Weights of a small transformer language model: no biases in attention or MLP.
Each number is 128 + 32 x the weight over its row's rms, rounded and kept within 0 to 255. Layers, rows and columns count from 0. Numbers have three digits each. The size before them is the row's rms in percent of the matrix's.

# layer 6 MLP down, 64x192, rms 0.152, rows 0-63, columns 96-191
105:110144109141121105127158128143104070065116105145099110140082167173144166072147137138123137140169122142178201088127130130190128070116101168149154121110154118111150169085186135110088114086159160049158118120138091104049146143097185133156162123175187125102086152106108086128092144129183176142
097:080068103110138128117149188101146129172081167167161127138121087056102212108057162149134078135139105106132146168178156070136121162125128168172077140153100126110107104028124142054088155104134107127092115079112157157096143098099104133144157158127125098109137154091149059087122129189150134133
097:201141161146202113114153087110136160133138162084120113156150125149100169166172176123142109175069100101098153093215152131144185152133088101149129086030171122117126119160142152051105171083129110145152115133079137185161182138153160136142107115129069117102140133128092152141177085154118159088
098:122093164126120133142079099158126104160105156161217162182105147112130193074153120082120161133092079118159134115163083128163150130083126101124184139127112135113103182112149095115085200133106121175119177141174182113112101005089155127164141087081191094130103115131065137185071143135097104153
108:150037062144162131081101124181214088138104106164166170158124088107139103157129076139083097133136131121150100112170096077138067130078178152162132128133096120123136102155089087143110143130098148109099077140135091099129159072119085130086128120094143138067137143115143188150127191139085099148
114:103147182185151120141125151054130101129149126133098104145101069137172082098097130125171107136109107173200132118092135120086168146103089126083159182129158134128064118172118141108084132129163115118106144138129094081126158170185143145104084087176137136161137166101105169177179153130129093121
101:145123115100167132151142139134178164141118112103121123132200073147108114154083167190168100104155168147158138124057156107124127145119145134113150155162144192155116090133139180167162137133097173130146130091155113100165096140148123096173111177131154105083102098148121129164070118177181176119
102:130116162199185195159154164157179146090180112052144136110116100119095126112195146168162091168110121129096107187134110097077139095163097122138170104109130137136096163145112204115148123114136085126144113125152107143163115095128105060118096132117135184172124156096142129113132061105147160095
092:187100057047176105058156125142165104120105155162073195103133096108166152145138131065125136104175134153135133128142127121089152118155137123077108097199134085151131106126150122136120091091156090111149194146133139114135094133162121150087104184147090119149121095120064180140156090138168079122
097:162081129167086093138138100122059099124134090107168099113076169121090133128140157151141083120153083126153148082121134145111127127099141102142099119110131101075147077112109196127162095139192107154136143124102141135137123150156147101205148142092086127128111075166085102161092099185130162125
098:147078118143138113105128139084172145151103172138115133147133156099101174136131143084152142146107130087145125078113099149126053136101143084198146190126130118133148067146049157106130077162127138179061118181114190171176137066144158150119117154160154095110121138139153157121063143139105111158
098:087104108109155118154178097134074173178103091136129116047082158135140113174140127124118127104173131113076133164168135170109128145181173159111120133093145060096148159148055094155147179116136101147126110088075189143136117191085183132071102102153129063138156103130102097089164131123150196070
091:193170093103111125105160186137126115107080111152173149114095111081123115111161104127158078135142108149194120077080172149114142120085124151155091176188130073103115094096165161120129166092091105120211137104148108112161169166091146133070146085135128145136114110130109086157053051130095145169
100:129124065116115103107107087123142104150146123091114119113150152147103143088152122126101135180152141160157119112079100048180165095160093126105129170203072134103145142116114134097111163187192066131119103071142160156129149122124169114161142105125149126141101153166088156188144154182179084112
101:122089154100101158133115106143133058100125168093183116155115125121136111174167113055121170115164107136137119100120123116121100113093174138163103124138164159143131087082085132171103128134112174167074133178168151108150071124129099151203163135078154160131094193128152157154162152071119150107
101:099144084099086188127104119195145155118112194141147115194105135101132123156141176085165111177180142144142146158097187140154114112107116113123121181065132175111133119130142138123100176116113194163134135148168130119124187141172086128153163203141125153069094161111123155118121109151092084155
104:143109175155118169093100087107179129111176093158150139117148153138138089127136129102100064143085141143100092130175139082146146129141121128134159145203138128030134125143118205101102142174145154153159209124187133133139165111132079143102074084172129123124124144149075106068162117143123120101
104:077174120117113090093145093131133136138073139058099106114108139166150165097103195149111103180107147185143151168118127118113141138084070102129142125188127099056099155155137183114113119185198139141152149139135044170106106152113066111142122152144111135156159127145165110158155132101168125140
094:073186136154088145126123098150134097065125124112133110158140180130167093165114134187096168155162136152096120195092085166128131059110086118104149136136139117105140162184139154154150185151126090167070125141142072185081142146179096099110115116149145161060110139125173110089196117078092134136
095:177134151130116180092126072132174112158083126093133058072144145157095071127133112180111110100121139168079154143134066199095122150192111109110141052153104122149166115123129134122178129119114151141110145168117161146167183054094113157126126128133153122092131199135179083139171162180028114113
096:111118131146114167145194139133157102123142167101144094105171077135159133108125102122186130134152174146139125135076176124145166113108132119095116167065099110133135229113115108099184145150176190096135205115197113134102178138099152224117102099123149140100134145128155127133124168174078077126
093:122160152143172138138095117035104163189109078090104062062115156135113166079131139146131098119142156163192125143094100086127137111159075173093080123137163144146129121144079140122156132165154152123123189155124150140142109137110085133096125106102109153093204159121175117080185125110175170131
106:095202117160107160140116136118119088095114097106108116108143184165115113159086103170152139127183151136123186125154134147136076103122139128076118100103147100122066054112150100109121102116141127138108131108133123174164134140085129064151113129192108163138125102055050133130131119114088143181
098:171154110056134135179173182156103185144160087104198158143082110189163180197077132170114122155152104099104147061115109137159123151101122157141137077044124103166143127137141124140181139165088134111147128122113091098112106157106135137102133115165122124128099103132158110137153115137132131130
099:158117098165158141123138217127149104121187120148078101126101141134099101062234140097136179104122090139085088111108128134125091106077138132172210227178138182149149143115130123141076154112118098085126109112137158123152161145121129108077163114149138105187073106128129194117082137125148110177
097:180133177115103178179087070149132176186160122166113091106146165175146119138156115121124121103163126144140119121169151121168158078130170181160156126141086149145130154113133033105111131131099144150157160089129137158112137190184121118102160061131083170118140154084124148167135159129102129093
103:084101120115153110118175125100146144211168145141130115084142075084120151117189106156147203086027139098109092126134099100225135158153113114208113069144123116158087131086133138120120100136129107102146201113161099169078097082143150175160152146128117121144082088149102130133101080143095117113
102:112095121140064158118114072077109123102117155130143151131149209144119175123207129159131129140156179078064154124108076141122119125146057150158150132132122129095139100068152138073159179116161156135097081066170086169092131096093130136154084111057124128188073159062149139183087150089110121163
108:115064118082133109104109079161096111062141140132147125120115132133096147110177119141089111091167134054114154170185083048148117071124110135118127147163150081175080045133088105054135159052107063090071152131130130111130183114146133166121069119123142195068149138087130125118092128114166096122
094:134175077121163115127148093099111133103110190096091134077119142125169136157115145128145112151077135132158154150105113108207156163145155093170142161117076085134091125142177137163106166104170116132090138083139138147136107127130086138142090138095171100126093117136138111144105165070155128113
095:097156148080071137136126102131072147153115104174143109118138138125102191160078124159210097147111176110111096131179181162140085132185080061097122110206184111118157127091137097143110132137135166106044166120064143163200114148123151175128100124151138118206114137134155127120181104092139153135
097:135148154168109101113117080110114066083101094151050155101162116110081127087166105144101158115140099197149077108113127105172172160154111122192101129161134139155114108114123060117118122132085101167181110110181136113162073144140106150112158041130084172171120132165132154134135145119117158198
093:137160096116080121129147111242118114100189134167113128175129165132105090135150097081050113188119188110094140134158055132161121077134147085123145166169097097110135207108136112104120124129150180131134121173084062120160131151165126107168142198189146173106079115116123162123107143078110112105
098:164180151178168114127144154114093100100146111122115103168129121143135152098140112143116147046155071101123166128157107085100146135148154144101151106170127118101134067082155143088114084171100180119122121153121196074170139138148137130108142173112060063115086102141078100121164130148153179175
098:132107106095138068145069097157142098153124094139094142112153157156171087093126068204086126124125109092135123136170167122094123193167132114125090108091135117092110104173149118053104152154106106131050121129124156171145146167175181076161110101122176118158115123125136102120189145151159111079
100:151081137192171075162112102156157094064137048173151116159109144132062066104154191131149137144185105189146125177150155121107136109110136134137200086119143141150088127126165122148179093139104141159153178146097118118073160172111122121167176127155128124096174121136201097110103155083133158120
094:111126107119077211102077130200175103177120062163137134144126142114105145214113103093110075147127134115151128119094120097127112127171112167177173087171152104148132089075129100162135173066159104142164096181135119155109101101112150130139136089064131145147153142124143096149091169129114160118
101:195136093136138149123116154130184148149091112103142111140107112101138149048125149090119136137133155191133179105157153159117120188119116131125093148114089108123144175078129143160136103175088138078133146159110170092070130144106176118103184151141098176110090148166103145170130119132171123105
096:137121065139129061189129121093161142120124098135143135114130118133147140110152130101100149110147116197118129088143131095050131099137074125175101096112167072116158121108179168136153135153167150135147139093105162124163131110181118114124155121153149159099094079105118065124091092220157127100
100:120132102159066073157075119121076143140077095105111176139109134133097116148093143147092096098133114121159117107109094149113141123062192171107171160106134144147106119177137068137103131157106107080094162052128092097138093136159115116131107159132179134102155099107193138171094103143157175205
098:117105128120117110124087055117155109131078078098136124143183109118123158109184105140145080064144095137172137086109157143148100125168074088102118109187111149108121147081137152150095105167144097149101112168155109188117154127148168211136103129079077167169126144172129101105146136156154065153
095:101137084094117153106080130140110151166135150115131138156154110153173183157142136145149166117077136131189107134138163099139105147100170158132119118113146152095139124151170169112150103111136130162192121149075110134113113151078076116136130098128149127123129154109115087131108153208146137125
103:114163085136105137138123111104109177133120138093108105133109140101118122116160168057112132160093165133140073112198163134177085026144093143159088109114177123111148143170132158108126108119139069083124178144095103123058086156079108169150159134119143112077154090116145119107054122135126145172
115:086137122103117156063149142121150173090165180103135111129087119148190151121123105189157102108099169091121160108119146114105060138132138078063151102177095155191066115109105103127153149164127124148092151142140095100115077178139139116100087108135118103076170060146101099110066080085129103111
113:150130116167114131118111135097114177146128140138120166122126194126143181102145152132006150245120167120173114110232129157106112169146143150111146116153145105091169157111120161161118132081115126130150172142094181175166173093095131114145135095099125127144138118090165127060146186129117153082
095:125133069162128117167161129149093134145117108121073144097133140156052139156128153148133099071097069118109111134129120136139156101072072174124114102082124159166111146079151088175073153121111100100188094101091095126180154078127156149097126140101119132079058100070137153145110083075148125124
100:154116091121159075111129152183099126141107150110129190070061064129143148103159108167163130116142085152165145052133075149132095137070155136129039160140107131180142102131177133159117134172085133115086139149106098102165135134113150133130179201180168111149153125094116151120083079106138084111
102:161128155130129134118035146112160094142125100068113096173174163094111124141099106144139159156115080154091150084184089094129165132180160133118128116110099109115189143082046136079092153109165101170088104124173144117124172155139105158114170087102112155145078094099104171168139154179134091112
098:161137066145112109206125112158137143132048120104072149201096142182133108142124191139124152068174191090053109130106109166106153131125082207157129126117130119120133115129137091144063078101115181141147121188134087118124087125138102135114097101088148118090110126192142117121125192171160170130
098:079115135076106230136145175102141143139128200092179108129121133130155119124125168094137150174116136121093134208165122128168063099115136113114136161135131173140115152132170170178176132078131117178156164136118089176105158111039105145113129173125116205143174127176157120106128173066144134162
096:160171118152118111165133164165141101138131119126099127191141146162127139123094143107118090161153117155112156131134123093129160089136124195131136184076146096145108098145101118105104116112188105176117106065138069194149102110171168122152143107143135136144108140131142118133162108190097158141
104:136178157136124135090157120070054090141106094174099100161129141177155143199194100097078124160151054162175096137141078131161156144134089134104144107150151141077088130167122120112086146125157111131196095173162156121118124100137151114085146120140122142139088138149135138141152113100126118162
100:184137165147149139173122136095087173135169147092151112080123119122096081105130117105089106092160115129171128126106141112150135150123153116141105130158136158150107085092140204103079177129128088108165123080106073144142126120162138132100122125135101085125145111075123087152111122164148104091
102:174119120141146167081130131073069137154115083166143078146133155135112069103129127138122109169123133131173121129126089157071112102125111076134056119103106141182134141147162100085117179154152115119119115128208127096153131116152134106142115122118188195139201144171160132138165156191061100175
104:100153160124172160116166124130074161190123133153128171164058156072141102102102140116150074137129133107176080166119152177176150081071134118106122150122099081185173094076103167113136118150071094099128168086093132134130129061114109155131125097107044112171123071106161091033124131136137143129
099:135144096090108116106140160139176131077112106116119180094127160127073107071156106088117095122137119140137155157121152159181099133115120141149120159065131121164122179140142108146114041170105101088119095151153085112160126115157162185157071125095117131041159115078100072094104135188130104145
100:125129137187131134166119128111118124129152148078120121191123120126123098174125127091107095133072132113079151165140081082152147037148089073114191105120168161131107168159090100101114117118131176136143090116145074162126110160127131100126117107130135186132111162132102111180159173116074086144
099:115118103098148141099129185096177154098125114112146116084115114152114098123072108079103142132151116112133127107149129108127113149167095117150108163106131197120116062113162141149153131125107133145155114133132134108097154178163148156129122175124106113202116201132142181107200113073174146158
111:122125195126102146117120136166094175181137125185153144170123084094111122138170155138149115129145131095129123109076104111070090053114080109152098097147087135108182144114129123209156143131193099098108142071148127144126132108104158126125122120144121181132140189078147130060121154080133088155
101:152182060112086181104142078088138145131115154133131146157177088103125119109170225104123147108155150155124078119115132141147153083117056143122073137144075180094164114143137149146116119166162183138106108146171121075124144152175152153070126131164155153128144142129150120124116215090120071124
098:133165143118142090142120120117135120109107139123177082074170138168149107152129152153126154087126162131132137122156117096166083175124103184119141138127207094128132169135171149096119113189156101120138164179104171132128065068048168109112179141080080129167163092072099128085146124152160129106
099:091190160185146113084113081138141172134160122146080131111164142142066122138146150142120101162061072090151147138132122145157115138123107156101120144217140093079136140145183080120142185053106179097115091095088068165161110066107152087166098125130168139136118070149146108151133073134084156129
092:133120127130101125119178095095139113130155133141149128115171124134105111134125171123137074070121116102092091137152116134107182115164204188141113070112095173132135090117169187092062169118094079072109066115119166063120096170090102089098117106131122156108116145114074127194074100139119121161
102:134063141146157147073125099076140144123135187143160111104144173115132149179173146133127117143144168174133094073090161208145110124157159105090087146129125103153169168140049145118142088099210148165162174097087169121139095140143130144154099097153090126172160075106121154140142085152123104103